config = dict(
    n_layer=12,
    d_model=768,
    n_head=6,
    n_kv_head=6,
    head_dim=128,
    d_mlp=4608,
    vocab_size=22710,
    activation='gelu',
    norm='layernorm',
    norm_place='pre',
    norm_eps=1e-06,
    positions='rope',
    rope_base=10000.0,
    rope_fraction=0.25,
    qk_norm=False,
    attn_scale=0.0884,
    bias='all',
    tie_embeddings=False,
    parallel_block=True,
    init='normal',
    init_std_qkv=0.0204,
    init_std_o=0.00417,
    init_std_up=0.0204,
    init_std_down=0.0017,
    optimizer='adam_variant',
    lr=0.00037,
    beta1=0.95,
    beta2=0.95,
    weight_decay=0.13,
    lr_head=0.00394,
    grad_clip=0.5,
    warmup_steps=372,
    schedule='cos',
    final_lr_fraction=0.0,
    batch_tokens=65536,
    seq_len=1024,
    doc_mask=True,
    train_tokens=1046000000,
    steps=15961,
    dataset='wikipedia_en',
)
Each number is 500 + 25 x the weight over its row's rms, rounded and kept within 0 to 999. Layers, rows and columns count from 0. Numbers have three digits each. The size before them is the row's rms in percent of the matrix's.

# up: layer 3 MLP up, 4608x768, rms 0.0271, rows 2553-2605, columns 0-127
# down: layer 3 MLP down (transposed), 4608x768, rms 0.022, rows 2553-2604, columns 0-127
up2553 099:480477493504482472486518507500527496499494509512546531516514486519477496503498542503481435492500474504478539495488483525496491514494477499478492488497475463487516518497520498493479446485532518495471510503472474474505496530520513492557506544539437501481483496497494454577513535465495529499513564508527538495508514543482485463498514456520499540516523495508482458496503518492499498492524
down2553 097:498511488513521518498482490523462503488505478497505477523509512478486527506492465513530536520524523512515469473515491502480489493521530507510485532524522539530503467504464513506515514523478482513534520523508515503456480477488510510459489475498520529515497491480512532453494489542464456522464474516527447510497488489481506533491478512457476463496498510515518541505510469504483498513498
up2554 097:493498472504473494492461442551505504505518514539519462518476510494512517465485516485519447471474486507537523458464502477529463504445523484462531510541518525578462495494502555476479484471493484513462504513518514532473501488503483501506454548492487501450508505498542500486525531503461460513483497493507451503459510475491498507516496551478518505497527481520474470560503479522472488458521
down2554 093:541509535498510489478535554461497469530496485452487502494502499486506484523532472515496543520535542511477480529537449543483517521529477509563507530494488488425502517502475498519498529532520517513523506482452495464536511509510532486468531457534497512523503545496479539528498460516524537480499505492509516516532455514535486461486521452529513519518496517450525536463480551484500480534486
up2555 111:558470518523528507487478480503548513483493533479540561486509474503470475477520503507548482511493528529489444496531454493489519497517494537506509489493537517518430506495488513477487516481515543473535502496489475458476486461486522496498543463473457499515504516445533472482512487519527488553511495501516497500500514513516480541476433535508476512468517475518508480478502510497525485490512
down2555 111:435508462500488516498477541493478489486517548510503478523494510527510509473541462530459479501484520514510532496482515489521487508453512468500528474468504504477504494493525506531523523535522457509497495504502487521543499520520449502479469517518476506491484481541483532544518507491473520462460481463537502505490483501505506446496539440486454472556477498457462508506505497512506515529527
up2556 101:462523521551495501502513510460496476507468524500500504507510489510488493513529488472509459508501496513476484502474512509512495519489492496478495502522498518524475496525505492507496461507506505495458533516476492535468459501526556532499486522504459525491501431449508531473503503533463501489496523522496486477510509476478480485474513473476485507480511501495515509548493502482488511479480
down2556 100:536483482493520488480487489561493511499535502475504501507512538474498481509483518529490536473477487517513495488524486493515479504502522530496485471478537499496538515482493502510504546449497509474526473482526520460510508497500478495481537505491562444487541506540477485520517477480518491501527480502536535516465475523524506471489487525552516455497510494502522470466487490501488455531554
up2557 101:535471481481514542505483485451474495510475533472511485498488485509516502497437549489525485520550522486536537456485490554473524493528500525476515519475513499535514519482502536507493467518465499512502478550483500509506517518532467509466470503453495510512526529462478466510497543513468490508488512451504458463524475526482496524538518519527482530501488493516475505515476510526524506440490
down2557 100:474522478484519441516524470520533505460524477505504537492518514506503529529564471531463537444504487504463442495547473461507488488448503478516508478498515489498467476518507477467503516497506506483513502480515501516492508461480524525499546494478507486480470481501559546505513472498528472530495494539459489530461524504513465500488481451462513498453511507477542475520499518497531435533468
up2558 096:486531528520511497442463548490481468526475514512498532530496504477448525510538496510488506534546507460518469507477485486475492508508502485460541563496501526526505500510510478523525491514494514475524522504502514514503482480499493503492510524478498529487510504561514506549537498476545483530506487520466540448543496471500474495490525510486486481529471482462502487506465535481487519490472
down2558 102:528471472527494508533546441510523498452512486489491483461522490504544481492477497477500496477441514529475554515510539494515512502496493524530433440499511476471505530476509551490483490488487508508482475505493487511491543516505507488536500481545494489531486518461468496451461473511444500465503522492530460553474507517530515510496459497502492507513517493530483523477538477510476488517513
up2559 106:497520514483535460496476547519518511446478524438519486504513487505513492533510483481481501509529506483490517498495498553531485506495485525487499468495488514523538491515505534484523502473520482531493477521477449506519521498473501518503464524468495502532528514485512540502540509511473454504491511489501499549515500517487460528481510458478497480506485493455502503512483507512468442469523
down2559 106:496443520518524495506504464503465545478523516507512549510486526526459507489503489480558544458453496455520543528508487483534492496509535472509473502494560489516536478452478444507494487464460502455469503504556517508531532493467516492525535508489495535490482470502511510460516472456486492481504499513471527532510524501501532517504475502518508462544513454480497509507505508491466542494480
up2560 100:505499472476525547530450585463480505507516495546479487509493535522495485483463522483495520498473501477491506521464519462479504535499500501494472536505515467475509542480541526469506491524537503514446545502525512514507552491503498467453495486499494504480436533494515488503531517463487534506485488516478501546505508521517447478500467543535493530487484523517474521489483505458511474520490
down2560 099:521491479527453478509527448525505496463503505482483493488479474469510499492520474497508496496487494499515520478558479539525465458502500515465500486524501550536525453499463501518488505511454502486530462465483493492504491499549494502553475498489499486498526470523493501484500515509535465485491540490518505477444482490487532503511509476483515456517523493469492490493522475536477509485507
up2561 107:505476525477487481505521510493478518478484509457491457482495475493513517514499506504537485532466474495485534531513513506571495494541501481499468513536549516495520522508471521472505516432575521516487518525519507504503544489512460489499536569476508464486518480513483471484485488537536467533460531480516475484467488481516499459523476444479511553509514506549519491484474483530497472448502
down2561 105:449525559527512496500542500546507502477477527532502522428497500514501448499516486515501502482484490490503523493479493487527480541498538492472550487501487555488477464524501506503491510497546489500493492456481542487522516474470527495490528547486473446505482478476519504481434494481538485519491519557495505465499515501476474500509523493509516468530450509506483499511441497446515498458482
up2562 101:503477476483518509522505516456489495520516516463471512484493480511503501480488544513497461502470502554501464520496497502518502481513502508491476515500540464472507510440483498487487483495478514491483487517499517482524464477560486481517513522523522505484473500463509503519509467536440475518462514491451499495493446527453491535461502496527473533492494481508512487513458495497499495487491
down2562 100:494521508512461514490464514527470487481474497506551475517479527491506527506524460502534494470505515460477539466484497483550509497486477482475528450515468505519506478537532489488521504500496512505508532482484514529439536516465500510495505489476457516497515507517468495541455525487560513497511476515522517497523526467575484469535512508456507462523509508498509509498530515494512517456472
up2563 097:567486464553470472494531475537498481508489444515495464483485521477505481509497504500516533474520487462500465469492476547499492498513488483495452486468520507489515456468496541513466524493516491520497507527458531523501492508508533481495514485450498535536560524503480512489522487483557491501551497514516528520497510496529488496529506487455505461500490461489493573497514503534511410526473
down2563 100:465514528449532494495464545470504510488485531508506535517514451533493544509508468497496448509488474523510548517533498466498489517481547507520520500506471469509497513541525464477559480516497512475515487492532474509517511508488456506492468538511478466498449491483520503490477512531446467513433488502488487515495496463460462487455491511503483544514512508530507453513491512478484555494517
up2564 096:466527513482483484499522504529467514479503510484542475487508512532510509511510483466550521499530487472495548460521492488484499536494524487471491514458529511477489484476519484482478515570505524493484506549492501482514530499514528517475525537502485478489532521503547483478498452496519492470516507505487457515505498509529456494520479480503462515531528503494493490497495506507496542485523
down2564 100:523468488515489508514477520505507498513453513537474520511511467473495493509492512515495483501480480514486468545512486501520491462523467493533511458540472501499482493544493478496522483430520477485521488474479500464498467457512462500522484497492508481491508468490449490496507531498510499528491512498534516472489511502452543507468524523513530489480500532483516475517475510496527449512527
up2565 093:502508481469467486515527512502484492465473512522500471504511472514478543517491541488523502481457529496503517491512503464501525540446540490518489473485550519504528485506544506460492487540532577537539542526468499477502455487487468485511514506527459502500479470494505468462522543491521504499516519465503492474522525527495503505497519451498512506538518536497517499523516490513485522473497
down2565 094:499499503523517542465468521487505538508505518483503522473498526489485475490506476512476478494522477507526505514488504543508483467551501494483484515477470475513501530496464502507506498455492430468471475486512496525523565545515506510474483515476535520488525505493492517535507466506476467476484501539507508545487432465479501516521465547521496493481499450485487500496486482498517480526507
up2566 106:477505490485529476499537462491456539508472489488504476512491467521474502515530497499523536441496528532479501521497481491562527482490505462499521475467516486480488516524502502518480479521477519488493473488488503494508514495465497503524461512494491506530503499515478487481481487508517541499493554477558449480533514471483479517537471483466511483511552495509478495516522547522472482503503
down2566 101:512481491487505533505515526538492481497483475480504533488479508492515507496447535513488472503469525454522485452457527489506471480494517519456512499506529515502496475544525552533517524516554505517529531514466510514515526509533476465484522519517474495519509516512525536483509532529472493497439458479535551522467503507526529500496521522569476508492479491514492528490489506522535483514500
up2567 101:535508505466440500533446532495498493466468447459469448474466493490508478532509468497521476523493530483494476520477499476468530472501526467514504484488491492495477522498504546563435532465496462511484511458486483473494493497531499446519480479507509505523522522514549504500479534525492491507494498517514472460495490484478529470501479514466493505502504503487479528518503529490525482458506
down2567 096:465501476517527477510547488475503483537515528530512539523486507512514494467501502545475505462487509529495476485527502527530482511520456490487515514511515530505563502544500425475537467480487535488501521491470504529496464490516507487504501532500503501501471510457474502478491501472520497499498512462505531537494541522495476538493516497547508507517480475512502457492475487524474529538488
up2568 100:510515489540487515507497481483487510485504514501487507553474481497490540541539517504487497465476495544497481511507492473546530512528464492445484509520535496518514513504501500503438437518497458482483496487507512526517505519479491471471534488480503500518493460498524539495478482518516499486470495533505512464494518477518467526480498523469519505499522479552510524484515535490558505521519
down2568 097:490464499489499495489457485515517483524497484487507496476525507473520468478473485525514491555499495487508513457504483511480469464490523520520528498500491485495460507476507481509552513520494513531525495515487462481498522474517474515531478509517500485502483547498511466502497495498472491505521534488487484542499499518509525499525461474514499481528471500469470476491469473503472508489499
up2569 109:518491496498506488480500505489521486500519466491464503480532529496480494535478530521505511518536485496517506488509531513504507505522478441499525488486536477537508490478543530470514490477510503540503523542522517519507558505550512508542472507499535494517520456499495497479473459490529483512491496497501473515479482522535484479517500527490488471510494531519536516491539531468539511480433
down2569 111:534498543494492517536501461474486487458472521486468518505479474514505494487487482497553503520504465522481499516499492463509481489524459481483494528497495529466475497543504529450474501518516491491519464519506516492545468511520519548469490518493500523510485512473524530484517504499476459530502542516502526495525480515470479510496499474504551500512455485471492482492503534486475503500528
up2570 089:519548483480420431528494495508524455504474453486492516485465531442480508510508498459508498494507530563517530533498527519540512482491515445462518503513522527492492514463486472513474510489482507522487518524459546465514495524452473492503477496552514477480495514507480512502506502496501503496553505500514480492528456524508482475480484485492496460456538457498539493530547507507466517460552
down2570 095:486460524513569549465500488504487540512528547489513464509529465539535505488465499513490518482466489444491455449528484463481492495502502532545502491490472473513512466550533514489483488515518506468513477501501462521487520480528522483490524505443509492524504460498528485504490503530493495512441481514480515516445532460471519500527521522501492516544485542493488501486443474504545462533427
up2571 106:500486526526478500476506532461507494472507478522491452463477524528497507506477539474494519475506493510522483501466514556512473514540518522521462553536534480501506498456531568442496495512525502505506506517522492459521515581497501499510498532506485513506516544537494503533499515496532489519532492498511490529502501498512493477505465506532462518488529460539492509454501541544505490531530
down2571 106:507513506481530506506477482504507556504445473498502486555492459470508495520541463519545510527487485524475438463519521498518545478541529439507481469483469508515510531537506479533515469503498515498504466444467511504520467461493528506500482495508513503498495493451524491490482484480456500480516500490543509484497452503447521514497485484463523496523521519473507520488518471497460472462472
up2572 102:504482498503497464504465492508494468524502500504502464505452518514462498514505479472495485486504520492516498488500521520514457482542502511495520541482507526531535530514467494464500452457546482543441506546492507561512529481504497460542480446478505463469552490515524483509487488540496530512497453478506537497518463434491548499504509488480494519496532491487541495513506482497532508488448
down2572 094:507510472495500500519526501496493509454509506546511486490504523507499492566523519507495503479520461460499484538509489538492472493467495485508546450512483502470480491476508563512481482521495502473462489461513536516527491499510495473501520552486500484528531469459474469518496505480482458527543504492474486450508507553501495525505501534507537484501446489484491469499508519511532470474476
up2573 093:495507434519459476494482500469523518541478506462546506502479527507510484509533496469515512473456485487489502468546492464486477510530513514519508523466500462476477536524495491505504509547487522473496473481492471474501515510533493466519499522458504479527458486520465493519511485489505490490497486551485505510437493500515511460553524525501515497504492465522502478532502502502579485496469
down2573 098:514481561482529544506504484521474500457528499514484481492513489523495510496457483519477509520547509518523510514474521529538541498487487485491493488550507541513531482472493492490486510468509479524500521521508525515495481487492525545490501486536499506468535512487513516473489505523481502524515522479505523501535492503478488514462484480484487492505504504462500531492482496506413516482529
up2574 092:502498515506486450455491534490500497568512495482514521530510475489490509512491541507481510514528542502489479479472484480495537499485528497505511521458549498532523490517509508528495496498528517554480529517462473505513510478502511523526515476496491485484490503517503462493530496489516520488501472488524470497504489538513514514493469514499481453472514492472512522473459476508498486463512
down2574 087:505518498512488579501503475542504479423462505512496439509487467490490519461514471488498470495468475473491549502510506528478463500510468494504505501540459533503519505500512540450503513468514509459499469471526508489484508507467488484517483526544494514518526482520482525526487523517479474512533511516500534510503539494461498482482499507471500556509482499529505479535517570490517501534480
up2575 093:510460555510545577472523498502486494500511519444487511504520455505491551512475497539543487493460462509512489485516522489480504522520477505490518525514501477495507502453499505491523492495516483539537518521484507503515514449464472500474499502467425525493503490484498497492480483506478528488503500521500483515511499503472554499499495495503486479531519515476498513508468477512452487491497
down2575 097:492538432479451430493467503499509498512468480549512482483497564508497453497525533478431508509536562500495507513493480507529518501455516499496504477470520514512487490563492505515468498483515509446448505502517499500480511552540497515516520497523553498511509503505522506509519521518532478517496495522512512509521524489524438494500487509481511494476477471509522491499535538510544481513485
up2576 093:517505474483538480486512509503517553538527485500501472465500505481473536527546567468521475462438519542478475479501541485543533492498527515466488486509499551460494536547497532473512494521478523519463528496488492501488518480485498502517532493491535526526471478442515501499520525508516547495487490496528493505498483463488480489518523467478485524459489512538534478492491558500519469480482
down2576 090:485511505497490523491485538513498482491470490504526512524501490516523479469472445513500509542532494446531519508494482513472457518517476505542468502497484436508519492464509511515504522476496458499521486495478504520497471498488471484500458518522454476483500492541475475518489453520521431508516490518495490475507504498497519488495468519519527523508531494465491530498507441512445568504501
up2577 095:517496458518467503545445499504489523519498523514521493496486500539511518546523504481497507518511478477528480529513544471492519494518518512491533507510524539499495520526481509537494544553464483457490461477485504522510506495501481491562477468485511525475460496462487535473479458481504499528507496511531457513439508459490516509483494554512488512495488502494536511499533457529511549472523
down2577 089:508496531527521500495520504516496488488488478479485492487519497458476475449493506534514499473508530538500529489500501533512448515492506513500475486523477433492506500487508473472498477472533534527507549539525488525483501499486525491475500482519515496531539527559492451553524514535493502509462556498470527497501476533470489510507517457494488490489549467492515511494469546509474474504433
up2578 110:498522512477524477522528480495511444504536493447524493508509473521500502509499490520510471512491508460481482510514537489515465515521462457551494508488529497434470520493522548499540521499442467540481528524474463505495473514514531508532507546552482506531468501537503542482497493524506475497482562486506511468510502492522510471522498458479530506505537499493539520487529508532489526467475
down2578 111:519498488453447477502469502504523568503441498528466492541493499472526526487495529451479485491510534536512478456520486510489458516471520486486445510512496476543488527447504474474477529514499481453514484491513464507501520514485483483486472491465493502522533476512476553512528523477533481524479491532499491538474462505488483517492500517497511511474457519478518561503516488454504467556526
up2579 094:530452445481482469531509519467523542500503486473527468516498489485487486549476497503503492557524525459535484500525477482497506491486504521467495500487510529499513502515510531469465477490524556492455487549502475450489528513509520546526473550517478505508522454482465504492503469478522511523500538453478498486513522524442546530511493470491473539497514455509554476499502471483498510484489
down2579 097:435547525500489554466488506528476475518493514510496542460511515505517519493505515483486481458478472507444502479489528469494483513518529496555504492498510462487475527505505481486548540509475451526539524470503515514530482457496459453479523495508486515489462516510515508494482505483453492487490484537534511509491480468530464480528505516546513487521469541500434512498490491486503521530504
up2580 100:510483485491503503511487542531498473487489438454507480508527500544518500471516558501495467512437510502503489500506520492490493544497489506467521502529538492527495478474478518445512517494495545529489476539502460481518493512467474507460509473463527515472522469487498480518514519499530442477498528513543476528496479496545501498517479520517532534493501496494527516540490509514487491500528
down2580 102:522506507538506490495531482455485489493495552534516533480445485486463476485505466511485498541521484506503521486535484504461502472508512484533485517514477534478474501487498476518514494490523509478514518483471553475483466494516497481511466492511467485494506556510493489522475475517486502465464475494490545485528499529472524519472510496492497497480518484547491481433516534481520523481469
up2581 113:521469480499460516491493463482510520469498496446516549507523472516520509492473558510534497487535502518534557488472472482536492494497535525523515466540536465493486473467484480478514502515483517461500489469479533466489469516477536504485532519446503510446503525466493505504498505485503506518487479502437503501520519532498482515489493515518514506510499483535510506524467475502481528518524
down2581 105:500498518505531491523500544529498455534519517552520493476489505483473500523508437515471494494477517471497462510544538530466507515506470467497488514474471518494507519563525511501518484480512489542493519506506480475496540489536459512529477464562502494552524479537522512527496478530489488498517538490532508514496499464499524448509510476474478502484499517457483491490535500502519489466482
up2582 090:505501502485507482512531511485502497475515516511517463547465530475489527478506493490491506449470513535518491449513453537484439508513527496486540468480518492523502518540506485496448523486513506523522522547487463489476536495466483473497545539459510476510509457452476497478494561487516463510537493493490506511455478472501476495516505473489468520510522536504484533496481452514484452468479
down2582 093:479478483486472498499473482494502520530501454469491498477527476511494505491500529471515496550540519454477522564472525510525559495467469526512486537519489509470489495483499542498555492521474514485489489472518513498518479506525530503498474460521479537500497524506512489520504435529493542474498493519485474498520542537464523486502501524493533457504489478489516485510501557475514584537538
up2583 100:460471493446509476453514496524497475460530504465491471499489469482489514501523563472489519526508490458512472523482502506524485503515499512481498493506568506472498478497504531481476501471530528492540524591510483472534516497496476490485489486454488515454519493506519489506513482510525509498521514509481460470542486480494492479511495518569508526486491501490511465445504481506480484536508
down2583 100:523515506536495512537479462481506510477474501499486515512525532519505507499463440520483472466453497526495521516509546467479481485500475498520511487486487538527499526502511504511539513532492502515455495430495519541479494530504498524520528512547519498516510520466478520490517488463466467461493487546519493560467520513506527510508509507430538497508506498516449518518512513467555490427461
up2584 104:508484481462495470535511502541490450482546552497522476507527490476467502514435528494503482468509541478506480490510472466463538477511479505502473500479529445487505477485530492476511519528509524528492521497505532491512532497510497497469494528485507492502520543490480510538491504481487491497487485510507503498463495460505518533534497560511513532525512453469494510478537499484519508500502
down2584 101:522497482486520524497514502483508540507479484494468492472467523497511526480575484516543492527468486542472497531534555505546457495494459491483519499469484549510493524508463499473511474457484489447506463522493486496504488519503528510512492497507496512499515483533516482471509490528508495544511481519478481504534471549461487544432484471509503493493527518537492482493502501509459504505491
up2585 109:507515548476512508508489540505493503489479540504521499486494523488487516494510488554484490516509502521495494490494511473550509453497477499482537517501516519508501496478487544520506522482524525514474543454481480514530497491484449522510481500528532532466497505472482520522470537536502468512469540472524493454507490510520449510455459550493490540531489480501493512500485547494494459512537
down2585 110:501525515478483522465515500484446494469467487496496488466488485477467516512495496501517534522525456558487506488470523533483468527498506527465505481498477538503517488526495509507503478454545487483494493518457474513509528511526480532487511517526491436492512466491568492493501499516499516529538515521477545520501529511500522531484535508491463484521490514493484471491519511468501520492480
up2586 098:437478484483492540502442501495493538530524531443505508529498517482433531528491552548506501471484512483524520530471498530545450492474479532452509495485500466516470503501543558521499534507441501511509473537495497498506518533459494487494525517467491534472533502476484503496483469469511495458458519519454461485550516468483490473492530518530522497505498438530511521473475514453555525498490
down2586 098:526530508517498453497565478502510452474479461540470520476515504521572485453474478473508494498503510511478482484538497488477523496568518468556496508535530521474516481506475470488488479503546480487518525455502494504505519497532479514524453485514491466533504484503522506485514521489520505525527489467533521525455499516500478522520447478490482471537512547462509482526538510534453471500500
up2587 097:495507494434518512519466547528520504485468495480487476482494506505531515507451519520512510464516517491520474496526499546516480523498467440498497513488518518500509498519524505508506461495505486474485506485492461470551488440537500469494543537493489496497545498464466508511489519502506455514524527484525485526511476466502486483478538515476501522486445512500501492503482504488525518481489
down2587 096:485510503534502463501504484486521473497541503525499461540490468508494511491538462460486512480518472501478534510497508480478528505513517491486484488464481485509508490498524513495484496506490503553479541520510546527459566535454517500477473484491533492495459497514541520475502460476514565486496484476478500498489461526487513518512516508520497481496558536527504549458493533481465486515523
up2588 089:507483497523519513528477487499500505485467505459547497496495463467477498505500489522512462568483532506484478542529456464546510491478520478501533485500504520496548494459520501467495491468511507534464515559514503499496499538476500479489467478517510507517506478506505492486501556552482446503481516497519536486496500472475485524529507492522540517475542487506509522521474536519493505491478
down2588 091:491508515490474490471537526522503515502514507527459509476507537531516491497486502458512509453538471524517520469511527520463501509513486516489458516496499494499463522552487497506497526530501516472508485470499482513501517439533488494531540501489482498489482521484492505491484452452508553503499483504494474512495502524520509476447481507474452477498464494487507489494515470476524514513520
up2589 107:516457477499507523529496466487495450457473553467482440505504498504521459502510469529514506521518490463463514522513491531489466482505433525526516494477540546506523553468510503522474483534487499495508513508462472519536528512498485508552522506521438522501522528449507535539518474515482472507468490480478487503515492523487481479482461495481490533484515465501514478502527508499505477469510
down2589 105:477517466517525443485502518489507545490530507551519497465463499504506570507464510490510518484481498547497496477525533498506509491495537502461472495537506485466479489538505489471477503441491475480518486482523519500513483495508481513458482522484511484491461507524517462475521526451538480493534519522539478526491495475513521510486478501485529450487511504504491471479475523531514540497486
up2590 109:486486448489485496515532479454507477466541502490507472476480488531499513534486540481523524507503480481505495484484503474473478504473504517473544537500517505523508518487529549440485554498547512516514500549498505462468526483501510530496540514484460485484485520494521493502536525545496470535477505453503491458497455544520522522532454542480498527502528486472505496552478519511486501465483
down2590 117:445515494476491513500540517498502486527464514499498516509472512479504505547508542500486494513476465520473505546514500458543510514485537527514553511494503500497518503476522506517460496496531549504470508501463517490511505505476490485470519506507478492512478479503506471479512484491505504507514483472527458473454501533506535513565497520442503492553489491499505493528521460462497541503507
up2591 097:501509473532518529505544519528484521515482480479520471498465510518443515547485491485492485492490541518510507488484486493491529505483468502517510534505536513522526491531500504461503498474481468452494498535476510498558515501519479512547492490483482497488489476519474528474546513567483475513519480509501518536532517504477464550502508488453433476500499531500506500501525521509532491477488
down2591 097:483490527469481499475487486468479524471485516539510525505536470448533478465498530512491536511503478470481500483501518512497461493557505483506497490478445476494505509512504476538502499543516535537503507488514504541446480541500506519492510502483503531524518508473496492552474469453485513502501491482496465451483478500538526442531478547521570535500510509467508525499472485543482497530492
up2592 095:501461525495500520490503497508517496488519482500533502510486459474482504550522505424520538510466465480501494514544494515462510539478499504465488488496505499516526530508475522425517463492461490468475517492473495493471543409480475463502393507463509506493491464511478510490568487500533489467539480503460520487533449447494451474476461542497483523501530490495519513497440484461515492489493
down2592 101:502521476539526468498516506488480467513478512490451517483489516510478494484498509555472456479527554529472513466451491503499504488541494471536536498503472489494478504492550521547503522510538494520509503529511482511522477575519486549500597492542503492508523508487544474534443542502463478520474518510520471519466560531503525501499545454495478474494486503512492480500572506508471487497516
up2593 098:476495538496532550455454496531475512482455508491534490501487472471494514476499486479524498481478498538443470496502492538506499484526546515555464446529504523484554499522496514528490540500491463503487504479445488546468506497523477501550499491518489511525499514457516467523524541502510503537512513533479459528483517493485448525516506555498489465471503475516537472556476523474478482496536
down2593 096:489507493518505476515528529471528477548520518486526487502481520524509512558527493499481531513496503449500522518480478495494477516437456456461530552476488506554496540520502464505496448514493532494511503517528495437516504505485524483473501486489483466470468464506489524506480497513492480449487484489508516461541487480507551474473522480478522528513495502469474540476519500531511502509477
up2594 106:504495493507505502485507491491537477455490522473522485460540520514430513495511495509573491499454497500456474500506489493535510472512462478485507514516472488468433528528481511478483521506514497520530503537500475507530519510543482521509529551533479463509477520508493528488491527522504501516516489505491445512527499500513487484512460477496492471494485490528524446492516505497522508479477
down2594 104:478481526507500488476485493496522534475499449517485549486464468505459496487511482533489502496514474516480496527501456484505472487462536497527480494495452475511456479482528517491514503516504482521552490488493490487548516527494524505496493549510504512515503489504501500539494466488498512541463518536469547470518477475494480489446488506532484481496467518499495513485523491545504534475523
up2595 109:535476484477485478478488521491508494519544519482481500519506479503447531520474496518478504530519506544426481493469510510508552464503436505498525523500498440487529491538494466490503498494511522482497521507510528523503473459491512469490494506492486475463508469475503490525551480541531473508497547555476480474490486478491488498503501510479489497491523475497504514492471475515509495469474
down2595 104:476491477473556525509470449433514501486488529490502527495457509502515501511494513461495496533520473464495539504494482494504477505458480543498552524507528533480504513449502503526496506518474458494534503510468487508484498546478464493490472503535531530501476491490532522532483505496507527474529502485505526488524510498512512412508533493496489478494492522542478513504516494489495527504524
up2596 090:484464480496513501505485506501517509473502493506471505537507536499513473474541456479511505478517536505496481473490543511506491503511474494541529502493515493546506531527506442518491556514424579488480544471528477507503524502466505426550435506542496490506522500512542481484540519496514438502489476524485460477480465510494508482489497528455480491470481539489495513531477467483531503458460
down2596 091:509507520512490523478528488499488481499467522500533484474487455484466528501494541526486481498456446503491521519487489508496514490509524492460496477521513518462485481460535560478470484473550436504513484526497508485494493475510475545475555484453480515487509489519472513483478478505472550484523512486512545528524562476517474527508539463519511517516516440506486496482499543497479482549538
up2597 107:478525513511506470508500467496503441503523528511485488477523442487504487495514523517469499486471514467477491528510482501457498579483501518512514523485504479478481501509490553469526557488479481560529504501519447470491502459507531509482514535539458527488510502464468502502536512514493466521472551507505512521503513495461518523504501511505500509489476504523518519505517478503504502466518
down2597 102:510504497512533529505499500532544544491475502471493499502483502550506524516471459515489553508537486524514495479539531512542505495496491492499488510519522499486476521449526478531479489474523500443478498474473515520482490556491480514539516488465539498517454514506520481515494489483515514497482494477477474509507471502513456494533492464525525489504551502486495539507472534502495494508497
up2598 100:541498518529515528476475512494500528438513527503526524525497470528468501528480500530519471482539459491505470475469506545516464509470469488496493464512529550478491529527522544476500531511521514472472506447478508537505461485487454526472501493510478460498496506482505501527516516525466472543490476503537518451521515551500467497491496493466479496485532487500505519555498495503539490440490
down2598 097:463461485468510474498521525513476473573484453520474484458505505486540499523508529506524469476476465517470545521514478495497525514497513539519514522465542461540508429493460455503505517497457511505488511495513490504506507512493486558496487473475527540517515478529527494518512469488463526457490510543504526498493535506479502504538464480520522539543513513522481494501510545494471505525522
up2599 096:522544534496524501468529479476477504488481495524480482475459581469471524521450499542520448528495481474515533519472516465501515520549505499535537493513549506480478485492472496499492534483502475479571529533497524528493507511547505525443488483487436480485494438504510520542479495523521529488493486525477499484562528485485461499510482489482508520519521507509492481466482508493483498508495
down2599 096:469462478492499519508459530527534503485522540488517507517514454514486505491565508485487547498503523509484456478518489525493496498447481484466456489501438512528511496523538516484523481521489508515434470469496467482496497470473480478554500513503532511534519561503496483462510493475471453537517491478556486529455465518491513493484516523506481487482491478489496540536517530512529508489497
up2600 111:544514504492461503496460538524479505476521544468519499507465497495461478522530521495498505461503519513539499516501489499518517492494498491529521488518590493484488484473505520483468505490486532581465495480507483514509487533498500493521494526504512508537501511492442490517536461531472509537447505493502470494468487514502490489528483533508453503478523484473496525501502502473534483488532
down2600 114:458507489510455497507511491503462482534497486506503520544517513461510534499502532541493519474514497547482494518467442496512491504467526494474554469461520536528482551513497508468515507525484462563528527495525479509466540480516483480514511455490459548521538499476569540518511515496522487485500500488507531489504473491522462430493478513503510513521521479505452556501483508507476480478438
up2601 099:498488482520496501458524483523523488485469506521466495529508538549523455484493529510532512522501496523459442495454511485508488495527487531476518497478508545503503536519471516503502484496452555496511479508506502454506484467515496470495500557489488528476452565485508488502524476538490505495531500531492481447475506494526516493511484487487491517484502475474504520490469563510478491465535
down2601 097:480511490464495505534504529502467521493535522480525486480488453480483529527480467480452483473505469478523525495549505495494489528444504451547469496507470501487509486467485507450482522531517455504502524501495506516501509477490521529478519474500542442521516478516495496493454544488500483527490527467509516500515491504469513505491516485520495513533485528521483480531537463500531510490482
up2602 099:506563481497524478530491480536518473459539473512471517546517481496504531507540510529497474512534502475495491529504537488515487545536532517529546536474507536529568510485442507463498496509494535509471527507471506516516459481480493499554480500504515497539472483536465484534531471524522484519510530530473523488495468465524537516511538485480501498519500474501508508553493524462527510490488
down2602 101:518443527478467546438488516486469494532457528481539475469509514513492487495453454493502506491476522513509494448487425496485506476453473492478458456521527466475497515516539490511518521478510502503527473529512474484514510497495496531461510501476486513453535483452499497522493520483467521494499456529501497523509506538461460447493479521511484489494486506497484481490514480504482506506489
up2603 101:433524487491520443490520530492551524514476503493542480548484516531486487482560487516501490453512476499506518511563469492516499475518474473530516487466507503475518519515511503486486546499524520547524546462456467477465464468508539487520504525520494510506490518511527491473524464512480459513496523484510473533524476525536507490513437489485521476488447529486496539483482495497496514464496
down2603 097:512530483460501541507506446510494484501525492492432474471523503467502501525470533451495540514466515482486499471439509496501516517454489544508504495563481525504459474522497543493486468466484454469482519512477509486558515493484498530495508495513526491469512489496469530485500483517520500527477470512477498458470518444473500495486554459508517500513511505513524438527509491509519466519523
up2604 098:517498512521479489504514521529448482521494467452526500425513454532499482523494526526500528501519495514478532502508477501531464525488498517442498439506503497485479468502538530463510478517479489531520551539527469516486573506506456506550486516500471509494514519509499513483491503522517493549527465464495493506511513487475523471472529528497498562494501475467506493525468527519503505518472
down2604 096:484525523521541501507472474514520478463505563529481485532481536498524534508493477498540477511503498483513476453512490496482501477525499485518507528528529477514490519516503468539521501505523523466507492472489538492512460503533559493449497499551526474481499467517474503516519539489478498435460537520541505479502505491512458506508478446477502474526511494522460523501551478449519487507524
up2605 089:525480465515502527485452566474552471524482512488489499514523520477472558511535499479495490516488505509494536491491495517535502476481547473526542521486480465484430477506536514497491495504499572495505514476489503457471471476444450488455480517458456497466501510490512508509515485532499542544507499520495461511472520509491497468482508489477458514513508466476496466507463431484547480521476